From a checkpoint of a small transformer trained on Wikipedia: 6 heads of 32 (1 for keys and values).
Each number is 128 + 32 x the weight over its row's rms, rounded and kept within 0 to 255. Layers, rows and columns count from 0. Numbers have three digits each. The size before them is the row's rms in percent of the matrix's.

# down: layer 3 MLP down (transposed), 768x192, rms 0.104, rows 685-767, columns 128-191
# up: layer 3 MLP up, 768x192, rms 0.111, rows 686-767, columns 128-191
down685 153:131139106154108151162110165133121141081122120102138138156120153082113147098183153112162105164099130162179143138152090197134099010123171157118134122149120196136103092107122168104156157126105096
up686 036:134114124129096099130161162120129046122126113143114158131124134195122108102114068156109191049158139201134126127129173145145066097194178105113131110095107070142149110092131164124147167107158165
down686 037:181116193150102070135093122027099200117171199155149132093129161141158136099086142111069107128150120184166080088090143114156133168153144125082089126171146105134145166135143112119121149116082159
up687 140:135078095140164145111119110120101149150183115112113072102127096116121140109156122115077178142109137142146068174068166194146116134166134145141152135119104080101082091144120077224186106081026148
down687 134:152131149081122143170074144132139147094168157134066122132080166122122116078067116137117150198097113101121148128163118193167124189088138149136130132133116143139130146086084118127098122094135166
up688 145:114126119179081127177128130078119106153173103164139091128134117180094078048143116146110225097074137082119104198157141142136145145115147127143135111076142145124111142122153121144104151150158115
down688 134:148155123112102160171123135097120069114139119111151147126104160104131098153115165118125152097135111005101131137147156136185147124101085147062101102142197153128157125084131137073150080083173137
up689 123:161151132075148146176126190149101099141186151135124102100158089118163115118079091207150140139146170135120136104108130135087122120159133115062121057177123115115143092146137152155141129100096099
down689 132:085149102133124186120160064069115144126074151069123097172128133133138153192089206127121115127166079128072131123088154125067167166102161162083111133108172106148133103116120158121192137117150120
up690 023:137123119109125097104152202168150073087185144110166171114122071127118110092117089166098188055091172189138090093147170126125083148164143121142130151131141044146125117119111145129148129104089148
down690 023:107115113136106152116114097098145144133108125069076131163146160178116130086147156094164138163117172156152146091166151122096145136141122161184146134069123103106105160130113113152098162152080169
up691 112:138146112103189145087121145105080072126106111101162076146103089112135114171105143170176112122183119139161101138133093109108086129201147117108099085143094157107136113109095144126125146089111113
down691 119:091176128145149115180069120141139160177128071101112071122152184062156106108093190084183092135093153110167111140122093153138110098131123179171078146141150169104153163108121156097141117123147179
up692 134:111136066159126150116100113154086158148210127105085161132164133191075156092171033184079116136151166122137134142098130075133086072106201132149131090133132089146137123146125115156149208138081109
down692 138:140158093110161147063100136174160125121150125134178070143113156141091153112144140146117143137130169120116100154151164107158141160105160140111141040158109177159120148154132116161183130169130102
up693 037:131082110100133106113141163155140132116134101135149138108151096168084152109051095187117196102116146153120095131185138111138100104142171128110151080154100108185159121108093132206122145130093108
down693 033:109130173198127116105134123137159174111190137082105110127186167157096110051099109135117078134079074208128094161123151129160122130129103151140139118099145077100169160149078099115111164162130169
up694 065:110123148081174138076124136144148095105097109153164127147130121135103103150078099153118187089140165153117123079120107109106095101173105157102200145117093090115171086109107094158184135141140108
down694 061:134119109119158154169165183166134124084221114165168117161123118132141156103156116148145187107137196154143183177172103147093153140131112116155167138100092119109114097169129095143137090082097101
up695 166:111116112164181114166129160148148121113165125141145134107116139141087058088147081090135140066090121129098113146151139136111106218159130149121175167128075123148086125161179135136142136088099106
down695 148:152144153130135206230133099145133151109104112144136122147143167064073090107184132075136155162075160087105157088097154089118125116135123061123066144129148131062092154177153091169106148107107121
up696 145:106151078105149127085144106116133107109170131062164114170077058135089077172175131170141135088141182123130062145132152157135098142157123176118221082047116127073109132114121149168141110172130099
down696 139:098128095103117159122113133161206102097107128153158157093162113086138170114164190135128100065104111155166148165091106125113096169133151131098039206149137182128132082140151102083043129138060119
up697 111:115090191143156115098135189103113097134202162116127150165097095156128173156145102133157143046185226123151102059130168088126104139116178130141142091056142115113123098135112148105069150116136134
down697 117:114112148168117172185096143150159141091193085101108143107062137109155153143132111151165118076106122165112163110140152110182133093054130117165164134142095107127124149187098145149097182095102129
up698 036:135081131118146126074156150154139096118157121144122183108154095203109092063089089171121141105117147154130111106077134101104086129161125092172143083107055066156146117072151100141144140116115130
down698 031:069145145164165145152084072169123102107099122124165101076112136077085136103115148123182142081106123099144185115188123085113168099111118146191072161132124153058138190188148139120135112122145144
up699 024:127134109112101121076124181158122080098133158133164180166139101184113104122110079151082159138183164149080127122138171167116054101139150163070157119090102148117113156082166163195126159086122138
down699 023:145057147060077143143104145137158196161140119183085125086135162106077131158163069140100136138166069080110205145158132097119166158096077093121107092120122116102125089072150153113193149156114124
up700 141:134174193135084145142153132122077124162121107176089069101155088102152126128096080204072144071082128141093105126120096142090140097153103176077114155089072103117161097110116157100111134135158091
down700 138:176114165104182145069174120095128057107103112151133124183109067088113180169085116088144173179126110081146154132125071132146132129125127143164109120150119093054151192215123110139136124071035128
up701 128:109123157156134127089114228091111100135161144160098172156101104158081132103125120135107198067108150136132057108091139136161058125113129149117140112073090112137165125157137138191085145083124151
down701 119:131158118116128118129105128118193137084132077136146126150138153154219087111149176103088132083112147143157113126148118104147147130144066097078124160147103157093161111139132137099148131133128097
up702 126:159204101137151156102159144184116070106141128116170073110084133146082070119134085118142104119085209165058134140114120114137131124132083098126159185145151116088101154124117151164139149126151131
down702 132:139172105138181080129149101132124107123069118145166163121128106039145114173105107140111171156168125134125142140036158146119141100150133125156145210155140110163099099117077055134144121159146134
up703 029:115104150133126089108155158133137068118138110082154161113133108189118110173065068174148200099141141167102099193106142148120135116215151116149152107100095103133159106121180088114117156145120133
down703 028:120150099072132152170184137143083119125118137065190098122096088140155166095087104111121146163093136117145094128095110124163120117129154174164165107187158154114115127108131104125092134126156202
up704 100:091112089151129083130129131108117119140126143078106127116181114151059100083137126095147155103107140103149013170092133144115119114181130175129215102103153118151139131132134092178148135155056153
down704 104:162079110139143141090129130175120146185135151121127128138125140113132073096116167096092158154146153122153119161143155191057152081112068151134083157137147130168115126166111187121155146062160085
up705 146:133137147069121048091151117108142109037113157121105124157110107216160123079161101127135189137113132116116154115138139150139115121130116118129130114109110053150118124095177143128136110082043097
down705 147:121166119122079150094097182090149153156193192107148122122147136152179147100145122126092124036108106075122135090136116093100169153114164104076132126176148118114081110160154166139139130096086110
up706 123:147120099117115167100118154146152085159107178092132134150118118213119102184125142177171182130143136151080132154150137115121056138139143126124142123089159139140095097102139119121193128103122124
down706 126:175125075150147144142093145131137118143161128138130125093103112123104080180095138156139090165126152132148175153123125153182151181116114088085163067186123160124101114159121132154105120110091115
up707 124:126139147172158173101130108159171121056112158120195129096126143117136051150137087119143135124079146158085097178111108161093123093109107110169144170095069109114155146139122124178112145117145149
down707 122:146177145124079141116108133074119179130044178057098133174113139135152167151154154078114111163122132113103120120155121135119153193167093113116098194118104091095117156101151170107085140177153103
up708 138:130083167154112191093106207056097153197180088129090099155186111118139126117131090098132139061145176093057115133106089182099073132103126159153181147109173113095201138078112169146083179151177101
down708 137:114141114065116076124119156131177111077133079099140152114078119119093122190109101091155084166098149216167120168170144156093074053159167152124139124147126129153142104163137126139160140163155155
up709 140:101135096160175156105101169148175052080112145143170127152057092161124150125112141118133141092140167146102131097151130151112059098176146170120118125125101164145122154139167199138147133109112076
down709 135:132131145183155162091066103199092122154096113174097099138105117137158139128161139122150135065152146105112130087141139135157135073114150201165077092140113141095112143140133141116072160118132117
up710 039:126104146155137100131147174139151083093180119119163147159178122174087108114097122147091104097093178146146120115098167094126071103151159119125176073102090048178147143088148119119146150093066105
down710 038:102148155136127162131036159092060124163129135145116138091095113133173108135106108108165105114135115119092125161205146110109102163146074076160093171076145120112136082126110128172075114106128143
up711 034:158140112121102063074185167144118058098173112105140125158133088176138086102124068177110169101106157163143072137156108106133067086218154149102152113113066075154107144119141135161170165086092116
down711 033:107141142157157157090157175158074114089082117110125154138132126107113181164066109166066179126105102122180093107185200163113115158078101081095123104124119151167117101147109131137108194112165120
up712 134:096106150160082133149132153148109083091089177130121138126175113137072144144115103119077103085145119157107135146120174134125089147169184119155133090131118101161093104150062136175143149162093172
down712 131:092121108160139141171119063093117138120150156162100141157102101121160149146118104213079122112152157138149139116110182125149166144054137107155147159140184137148132123101134163118110134136182178
up713 134:172084136164138139147119118163140141126186103164196146127097120144095132100121058125131149143129166193119131123122123169123086115158154155133141106138128132194104082121148130147141171162126073
down713 135:141126146137143093093066156180105166140103153145106168135106130157169144107151093132180133143114133149120115142129215124161153157118136093154164092085095067167148152084168105103119122209133052
up714 127:097194167123083108145122143150077119043147144128126092111159138149116108056159022115139115137118183108157136074123150158131078082129151138082165143132102093176189108120158136138140162144148108
down714 129:122122129138079122157120118153156166150161139104124122138143147133152113092196096137127113097127107095151092127129117079150118142099103180130124207118145149165146142132143101105154114118168133
up715 133:056106135184097132145191142124137093050113195144137142100095121140118110125094080116133147120101179136132090141118096124130134101144116093113176151089097127125098136143108096178100204134166143
down715 136:156086109148094085113132149168097171151108133087102115021148134138114085121116096138150084128172098131139232110165122162153098098112085049132120160156116179185082110211141182131121109157100149
up716 104:143134148156109133158151150174147115160127148141153165119169159142101059134121104085102145049106141176148156154188188106141108154070154104175147146128097125161130143109142141116115147062124158
down716 104:127134113159097125166197150108154105132126148149141179124182093143174122155081158096118171095177106146064143135087213129093124181132137125179168116146092143155128090138132144144093128128129148
up717 027:151117160100095125113154141149158080115152151135152171113136076212077087108136070147121159085094138147112113145169164109118078131190136175115187148101128055156147114087125164141165125107113155
down717 023:139169140114169114126107131151130052172071189117173147135130117162191132115110112086117154170107105111114152162143091112082084107124069097208099171115081118100111125149183073133104128163123129
up718 141:145074137173175124097105186111114147098186109171134146141145106134097138102121105135127186088066115208100085125108124177165106162176121135105131103079127054146136051137170097125111146144082083
down718 137:184116100153085089120070122150163134065114096145108150130097172171156169098109122102171099159124135156153179128116132200189103175101180075084161127139160116115116113220092193162143143106222146
up719 133:133138110090162115110112157079132124149113123115163173123105125141117142162085169092081134143091153137089103142123187122060137109183116047118106150108060078127148109125111108168105138094142162
down719 135:127109122130143089123123102144107127092158130116139162064174124176138125101127122144151129150071125118056107114133083159159147179190120137149072134122115100189137149151166113131069102124181127
up720 136:070080148088145181083156097195138102087131144104181139160126149176084154119095121166135127121171105116168103101130136121164066122095144166148109121109164098139119122159086150167166128159109155
down720 147:125113072135200138116135103100108147182138139115110106138098141101127164164166151165194116112122137128091072177043122099107120106076148098156096129112151125106110190094103141086092104075119078
up721 131:166153104119170176134138095190134075087127185099147146191090091129119153141055120203144132107148138162081159137196074116123124100163116172123152080071169106096099113144130098114197160109109086
down721 135:080153227112131151207101089141109134135091137090142125160140116099173136150175139150116144125071115126114111112080121151132151255095152121185100122145108116134123077155162086130093104112118116
up722 035:163119077121122133080184183157130086113139118108128141107141094194098125068121109206092184076116160165071120111131133152091066179158126135131131121154061109158143104114121148147095161103082128
down722 033:105203123175098111139115145140171105125132162169113111141088091091141135152088125126132134093097151147093176159121122075161098138087125131105122099154159149076055183129184071145164093138059096
up723 031:123126142144122112111160160133118062100172129134132135153164099171075108133070090173104134070127133127103099127139154129101118130180152124098160098122136062215136104071127130162146155119101134
down723 025:129145076153170161087135129161133150152128139176163159094117138107117100128055158142128164129144170062119152151134082160133177085114090155219105145112119124161140095114115143112107165103172175
up724 117:099136084136125099136163139131134091091114122077154123114148128141092141144148104115169133137093158156104148110161143114119153115129157138135151077182135127155124175156173121162140199150089133
down724 119:117098125099109157153126121114175149106017131134117103112185118119113144134167106129109128179072177126136098127098127185080162132184116158151161141133082168110136111083102096125110156136190152
up725 134:171160139119098086129124159143094117070117116121161098119139134125107068103084154187096104119089160139080112191136108135078067137161100090118170114123184088135092119089106115140186107168114112
down725 127:106176120130121110125107148059151126098128112128079098150088152118119090195121216171136122197088158130144157106070055148135162117119075121177155153154165120116159182095160135050120105124110166
up726 143:112088086155131133139124120152097086126143137150219160135132115157118128100122068143079138145179137134132125179134119114123084101128140131132105127151113091138088100148093139184083108150116085
down726 147:128160170163155118119122173155133197131082131186155153133097164109178164125167151102092127124140130161134124153156107094145139143132114115134096152104149143124115123109121094082093093178131087
up727 036:127109138144148126077218193156129060084133126101122158109073058199071124167092102160092168076099132176142135108144172116118102134168102137134179159126091070157159109134132112137128170123093095
down727 031:193061118123171117048110139145143125140111191166131138122108107145175067122102139096128094134141108135112074091148130123141110128089093110123124144147084143164149034149171074104077181068122137
up728 111:130139124110109122085118118104110125107159146167160147099162093122140139123128117120108122147114154164068119103083180191095112133129118151106112131139153039110179117081132098112153136098137130
down728 112:121108120164165146176121144107106079153142163195114194079062140171119179152116143130166110191179122128126159071125152140219145183156176084105179116132124112157148145121156129193059104108158126
up729 024:113129133150102134128134149160158086098157111111127168093166109202096113082082090145051131092127155155129110133145155144090097139202151152082183107114136114160138156092136147141143196162118145
down729 029:108160193087141114109086111152101164113104117092142158103142118074194160146113215192096136162147112080169110138118190110113070140141143116159110136121096111138148066119157139118109138113106067
up730 132:211139103106085127139103227107128076096122096114132103102106080146144052096059123137103173106125144140167080135154118163080077152159101151140156140068114160140107129139180144176136117120117151
down730 131:098146140107141176133091203158112081089117150099122123066062161128121086096148128139143153150072130113106153116114147100116114123066131179143141136106122229125148146100165185110151111109132180
up731 037:169111116110119106111132123116134083102157167125166190170192114221144123102078069166102183103101193170125110154112153131127049120141153114166138117114131109112145114117138131167132147125122134
down731 037:165110107135161149084131129151108151083133156050116129190105082153053135120109163124151097139129134142143128104107123208139081174139140167152104118145129112131171086131145169096113124089097110
up732 112:076109121131104162070144151145086128108117105103089153077147106138142148178119040123084133105144118102165075110100124123187124107148187172104130141137110145134130120161132103199121090183068131
down732 119:103099098168137136148140078093158132126161097128131145157168150172110120138155093154093159127111067175106116188130147168120168032117126158206146173149154166144106134171029085171042112104095161
up733 101:097155109116117142167159126135159124141203158054134088105174123123158088121170117131151157143089177109143125115144121156139127111100159181116194141059125153101133158100142158189141178101149120
down733 089:164158111127166127090085119156150117117097200159129095146151168161095108099131081055103104109089144148142085190112108165117089074104114158139092155107162105164053080090168136132111146123156096
up734 046:147113119129133142131172153121143071111176160115144114165142077185051113127065101184123206093143133157089087124104124145114066138110148129136135084109127060117112149122150123164157165144094123
down734 049:148123116119086153104137140145088121176159162177100139153192142101126072118078133108157091143101131144170195137119182137119120145097177090104152112150166184108098090126127147106116149151135082
up735 032:159121087116104107088147169139167070103169120126173166145160100192086093100094138142093163129087121141097080161102159130080048104170163153153168134086095101202123090116094116158116128096070156
down735 022:152133125065171104096138136154149153156133145170115099120069097142187058121132142068184184176122134093049139122153071126137127136104088144078113154129170156108121102121147137152105169099120168
up736 130:128108165165151079118117213169096117010099157131167136129082110116137131103120086150118149153149166158115059143134104090138080142149074168168132136069129065113150104118109136140125140169142121
down736 128:102134119116050139127190142146148160147089109182130068111126161118127039122039160144164140103157123106160130153097159092126095147109141124072064131181091139120166101114128128177138133141184154
up737 030:116110117130107130079148126146178086109132112138134150147120094159086122105064068144150131112116159178160133136168175122105080123139149162110168105104115128161092129133143111155116184181105114
down737 029:126206175170102097148086154078099125144157139117119136196167155087186036091153148116131068153163135201122067122113136149127142153129146144123092104127092195155180123104111185095164150131135152
up738 159:110122103092118176086086143174155151081104137129120169135082112129088068118164106131139140128155130130149080119079160141091065110147128116044186152079087113094107149087088127193180161134143094
down738 145:152041139118182146103095116115130144167099170104120139105195107155121158053177141112144126138161162132157134093067190129083126180130125102186157163190073051082126136080080084157091124164100123
up739 048:100097134147143105137122162157117078099142156138134153132103109155082129135104089142086165114133207177116110144127154157128096119135114105145186054111114037123153136153117090151083160134106092
down739 044:096102147134180136108142127168150132132160137157177156146107069158164113096130130084159099079129226165113161164130072100128113108165125170125103195145116106083206111100109142145108162103128145
up740 031:137100143111123150091178157148138092140125125102146155136122091171130124113087068162096166088093178178111116111118138132094062178140148115083188122139105140165139100143128167155166120095133149
down740 027:151119127144116089131145135122169113108089110136125135107090095144102071095129126143061118171163151114169102112068113197116089154139157156095171150125133177122129118133128169128085122188134109
up741 131:142093106132097104160182097170194118082107200105151130132134137187139139126072079128080134152081202196098148092202177149160129135102102128098167110123080097163099140193103133126110171121043125
down741 132:129039124134055149107156124158155150087117131113114082128098194150173169164071140162193108143160087143177158118160175130134125165091123110119102158202117065122101153161155157159132138118146087
up742 019:126070128133111109100167129134144060087131139129142160162157059188096050095106088126082165093111176165110075144134167125112073139191162118126171103130101082162113107088123122184110156081074144
down742 019:140155115135164116174114098140112183187099112096127144097099146113102137100151184093186172176112112133130180174135119105145162096059100096135099138164197144123082088151093106152208151154155189
up743 040:169098115120093118077130155136128076125151113112137146170109093169106105087116108154113126072099185166070090112138189137106070156152150159091188122102134059155104109099120200162158127094116155
down743 038:189138126107118060127077123168148046108120107139146136151094130092155130090100117135158130173105175092146195108142107163160154029137155123162051105147163117095132104127179083100081113119142093
up744 145:086099165159101140125150178106053141097233105097114136153157092112131067136125126111150161120160148104153105109104179109097144156113132086113117100162110071101133085124141109186108166102080128
down744 137:152137151093163141184109134161181078084097158102140170104167108125122153111153119123121131137138093126124135148141136160119154109137162222201117133088129140119130073097106121170100080108172067
up745 046:147084137105092106100182183167119076112123132151148164144167098157087091109118093169085189115112152172153106119141172101119079108149142083109177121080102096132135127113115113182127150071075101
down745 042:100106186136142113188113173117171163111101087138099141103174192170153131118121182101128089101095085141100208095120103080079165114085184169176101143114091096143131152082123161125119101093125137
up746 114:176101189192154121075109156119160106133186157165157180174129136129084117088106123148141115131125219103096167119101125150087105094111120147134128124165157079102138126137154070153134134119067087
down746 117:130165107149123099121063122148144167123101104137148064126096159157190110074142129095122120133105104133116132139087131159165088110050147147091121140089174118177101157159154205107116121057194107
up747 030:133138087138114122078169182147135074107152151108168159155166096202117090121108112160108146114114149172097122148143185147108096161164180134101136156101137103203139120131151175132172199084115164
down747 027:132103051104168150109161096175154057062123102140129103175106102204165115137142127116092139087114110134172108089134152123148139073108078126170080110131187094085106132130181124175055137176117130
up748 142:141132137121148096098155212182051136155146095081101103085142095105171023140054084141143144086103195125144149159125124133144124177176119201125131146084113123112164151107164128113108132092159140
down748 144:160060125103153180120109144122105156170143243054173150142138103105150130108164110154140069150134078115165172147110138129072155195120145124108147092101123078127147126169211114140119117105140237
up749 133:125162148166135096083132170142142102070134134135158094122165091189108078096153097130070174169130155113117079133157105116145133145143136086094145082122147163143142134180160145163139205094110143
down749 135:127152129163122141117119120125163158150137083160144099123123155173116107186100155118096127103153077108124115105073161138118180103110129139150069095124158183140160114111098107160138131076133122
up750 121:093131178149123156131101138079105136173153152084073148143147079186080131128152136212121106063196112117127090120148193128123071171127136137112139101103069128184126108102073150142114122159117146
down750 124:141164103132150146194100074064101163135083100143124134132114078075164134143142138161116090089136150131172090070103107131128133170145137161122108132119186191067098144058120142137163119164111143
up751 060:078114142165117093171120191131148106126152130117136140173123103183013118068094093137147219126110128124099090131109136144201120096088166178124216078060119112140096119154137102173148203148112114
down751 062:125160120131118091138134117142176198183188150146144092132118136124159074115090136145120152091060094083187153079138108080125187127107150125141042151148101088091093108167193123160110148034119094
up752 037:131061133125113126096156155118117074103120117125191144126189081196069086134093088167105158098107151124108094115099174135139088152143130114092165142118102062181127155129096167111154160062094123
down752 029:143120110117098093123196148141203115175116124176163119103081172103099146092149185120103135115102070095138122148104116067205148111189119178118158135147175115103139118146195117191134115079129067
up753 121:115156162180137145102148115159146104087099117104148136113105133116119060147171004139108145120109152151106120112126141161098078135135108147142133172135069119104147124148127070155101168144158143
down753 113:148113159109151130160074110121135205180116116107146142124126148124170136056109093052149089106067125161093088082111151158189132122079106160081119163172131171162117139106087147122123143107181099
up754 037:146093134098130131086157147132138072069155134160145141177147084199088133104086107191112138102133153161146103116114150111123116155158155142116160099118110114184099120132114167128123153077051082
down754 034:081156137126080121118146164144072131181114162124135110176136071145098164131198073104108099111133122105144110163151099114127138157163131137116209098107133167084150129092120100115122086143146184
up755 040:104125173106109119113120145114099096074125150108152133149154068202109107105118055176098162062119186167096095173120156117126068095125159154124174113107097092150104094096178122168147179133097154
down755 043:166101135123179209070194134112172139114136088153098144106107093134130127175086162162166114092102163158123159135125043140111109121145107113136091145086129099122142150166059111163108140107139128
up756 126:098103110098142075127148133130091049109146130099246147149152137147154086118137080193107122172108109171124145097205170147132076190158151125137102095153104089127095133128103102159119138109124073
down756 134:184154149147114132126123138119109113108107161145059101126145122140104133150109140072088128065149117078132170143141082165186163086087129139127155119174140164162123148131142117151205148153151137
up757 126:147128068113190140183110077113136110140166117121189149130129115121111063130135089087152179128102110159060119225134134142141139123122144116139179143118176139091118144102148108165176148097127088
down757 128:179095106184077108114097131164175175163163055130114079128103140071139109123192155113099107116164160101155166158136105167134206069137121143171082112120119107153076161173113123111099147106106199
up758 139:100159146135146145090130145146075098060121134151190125151102096153142092142077070152086143166145134162116089174168113146123042161136094080137115152154146098121126122113047105189134094155134112
down758 127:133178097106123129107106164156152105129097170140142146137159175144150168117085169085178043110204092161146186114161161155106096123108156123132081151128112152143166070104123131149133111114178186
up759 033:178117143109103099072155184128107046125134119146130189127144076168117094141101097150091211073113162162096083113133099138117094143175124112151170105095092091151128088117130148113123153082154147
down759 033:070131150091164142075114114153108201115147096129137177114124124132091114061138083149140132149077123130097160125115118167151126162159145143069143099100102143145158108061104159119137073130121142
up760 112:133119152190191177107142091172156103138147191098148168120138132158129141155197046139060150107134141173098123114106219082128123128103192136116120140189134119111144122132115138108120127131123129
down760 118:159153138078110147167111154148136136097107161145135073124174178127184138108121146122121102170131180108098148070139138127141218120164156123103102160110152091143108122106098160191106113134129135
up761 030:165097112109129077084176141128134040096161122130109159139149043158083099083094113191101181086113159151130103101149171130158086108149153156133163102112121096171124155145167108130172163082092114
down761 034:123094146140171091122103119193132110135115193148152134140082116150113151160126136122140079113097141158154090073082142066201091133152104111156153144102184080128184167160126142108069126158098130
up762 118:127141140121102105101221126139130065120147206139140175172098059122151149143121152168160121135128166126167195115140104128151125119195108099075114069165120084143151102133149120139110157103117051
down762 123:141122087114090152161150107116104095158087109116059160128182176127131113143129109096188130115188139119120065117125104152160097110145175144093132139144127149135102131191062198120191110119160112
up763 059:099143120146118116111154149184096083091149115138130182089140125169057092132102058139066190093144153161113121169135167134160076103144162130157127092135152091160117111088123105136144138124085139
down763 057:111116134096079165137107153163139121103118078109103227132154091100113119121195109136112141113096154209153144099089201116116127157144129133185101112175117100184172101118090141150152126109111159
up764 047:126079113086107141076169207176139046093178139133175163147139122147079127126095092160082153112112157164097097143140147186116085111166171141140160157069103047180135142129130107164143127085080135
down764 044:171153086154134097132090079113108109118154114125106165077131123166086171148160092100091062133180073123153200121155060195175125130098102107149171127124107123147097141152062129148176146190097177
up765 132:123146111067169155101166179189100071100130133119178102104123132102150113156136092132133122126141134129110126179084104148069148101161110151093161136139078162113153164133126178081151125108141142
down765 133:100138145152115137124105116144109176148100122116086075134132167151158123130136139025128132184120105079124105167159131148065172165102140070155118167140098149114129100102217121129129109171157096
up766 098:095149102129151059095097125112130112086169139117098085142113094140108107124137125109126144142111182162137121162168126153148155133133123162086186101076125138113085104127105147150143207111123093
down766 093:153121103107083150186102173140129048106156083118144146165124070147165102132134136115154143111091114115144107121164147072061176127155079109169145143106137138069159132099082093090085098134109122
up767 052:117101122136106089099178168138149098104172112115088109151169090155078097104098045161113183123074163140139109169137186143135095125159184116148186082099099066133134143132123119132109203105091103
down767 053:197122105182119143149105122127102176109089097135152124109158130085125109146159112161170124136109100146105162025144108202166093099143120115110157165117164181157105166111091169110109129123210104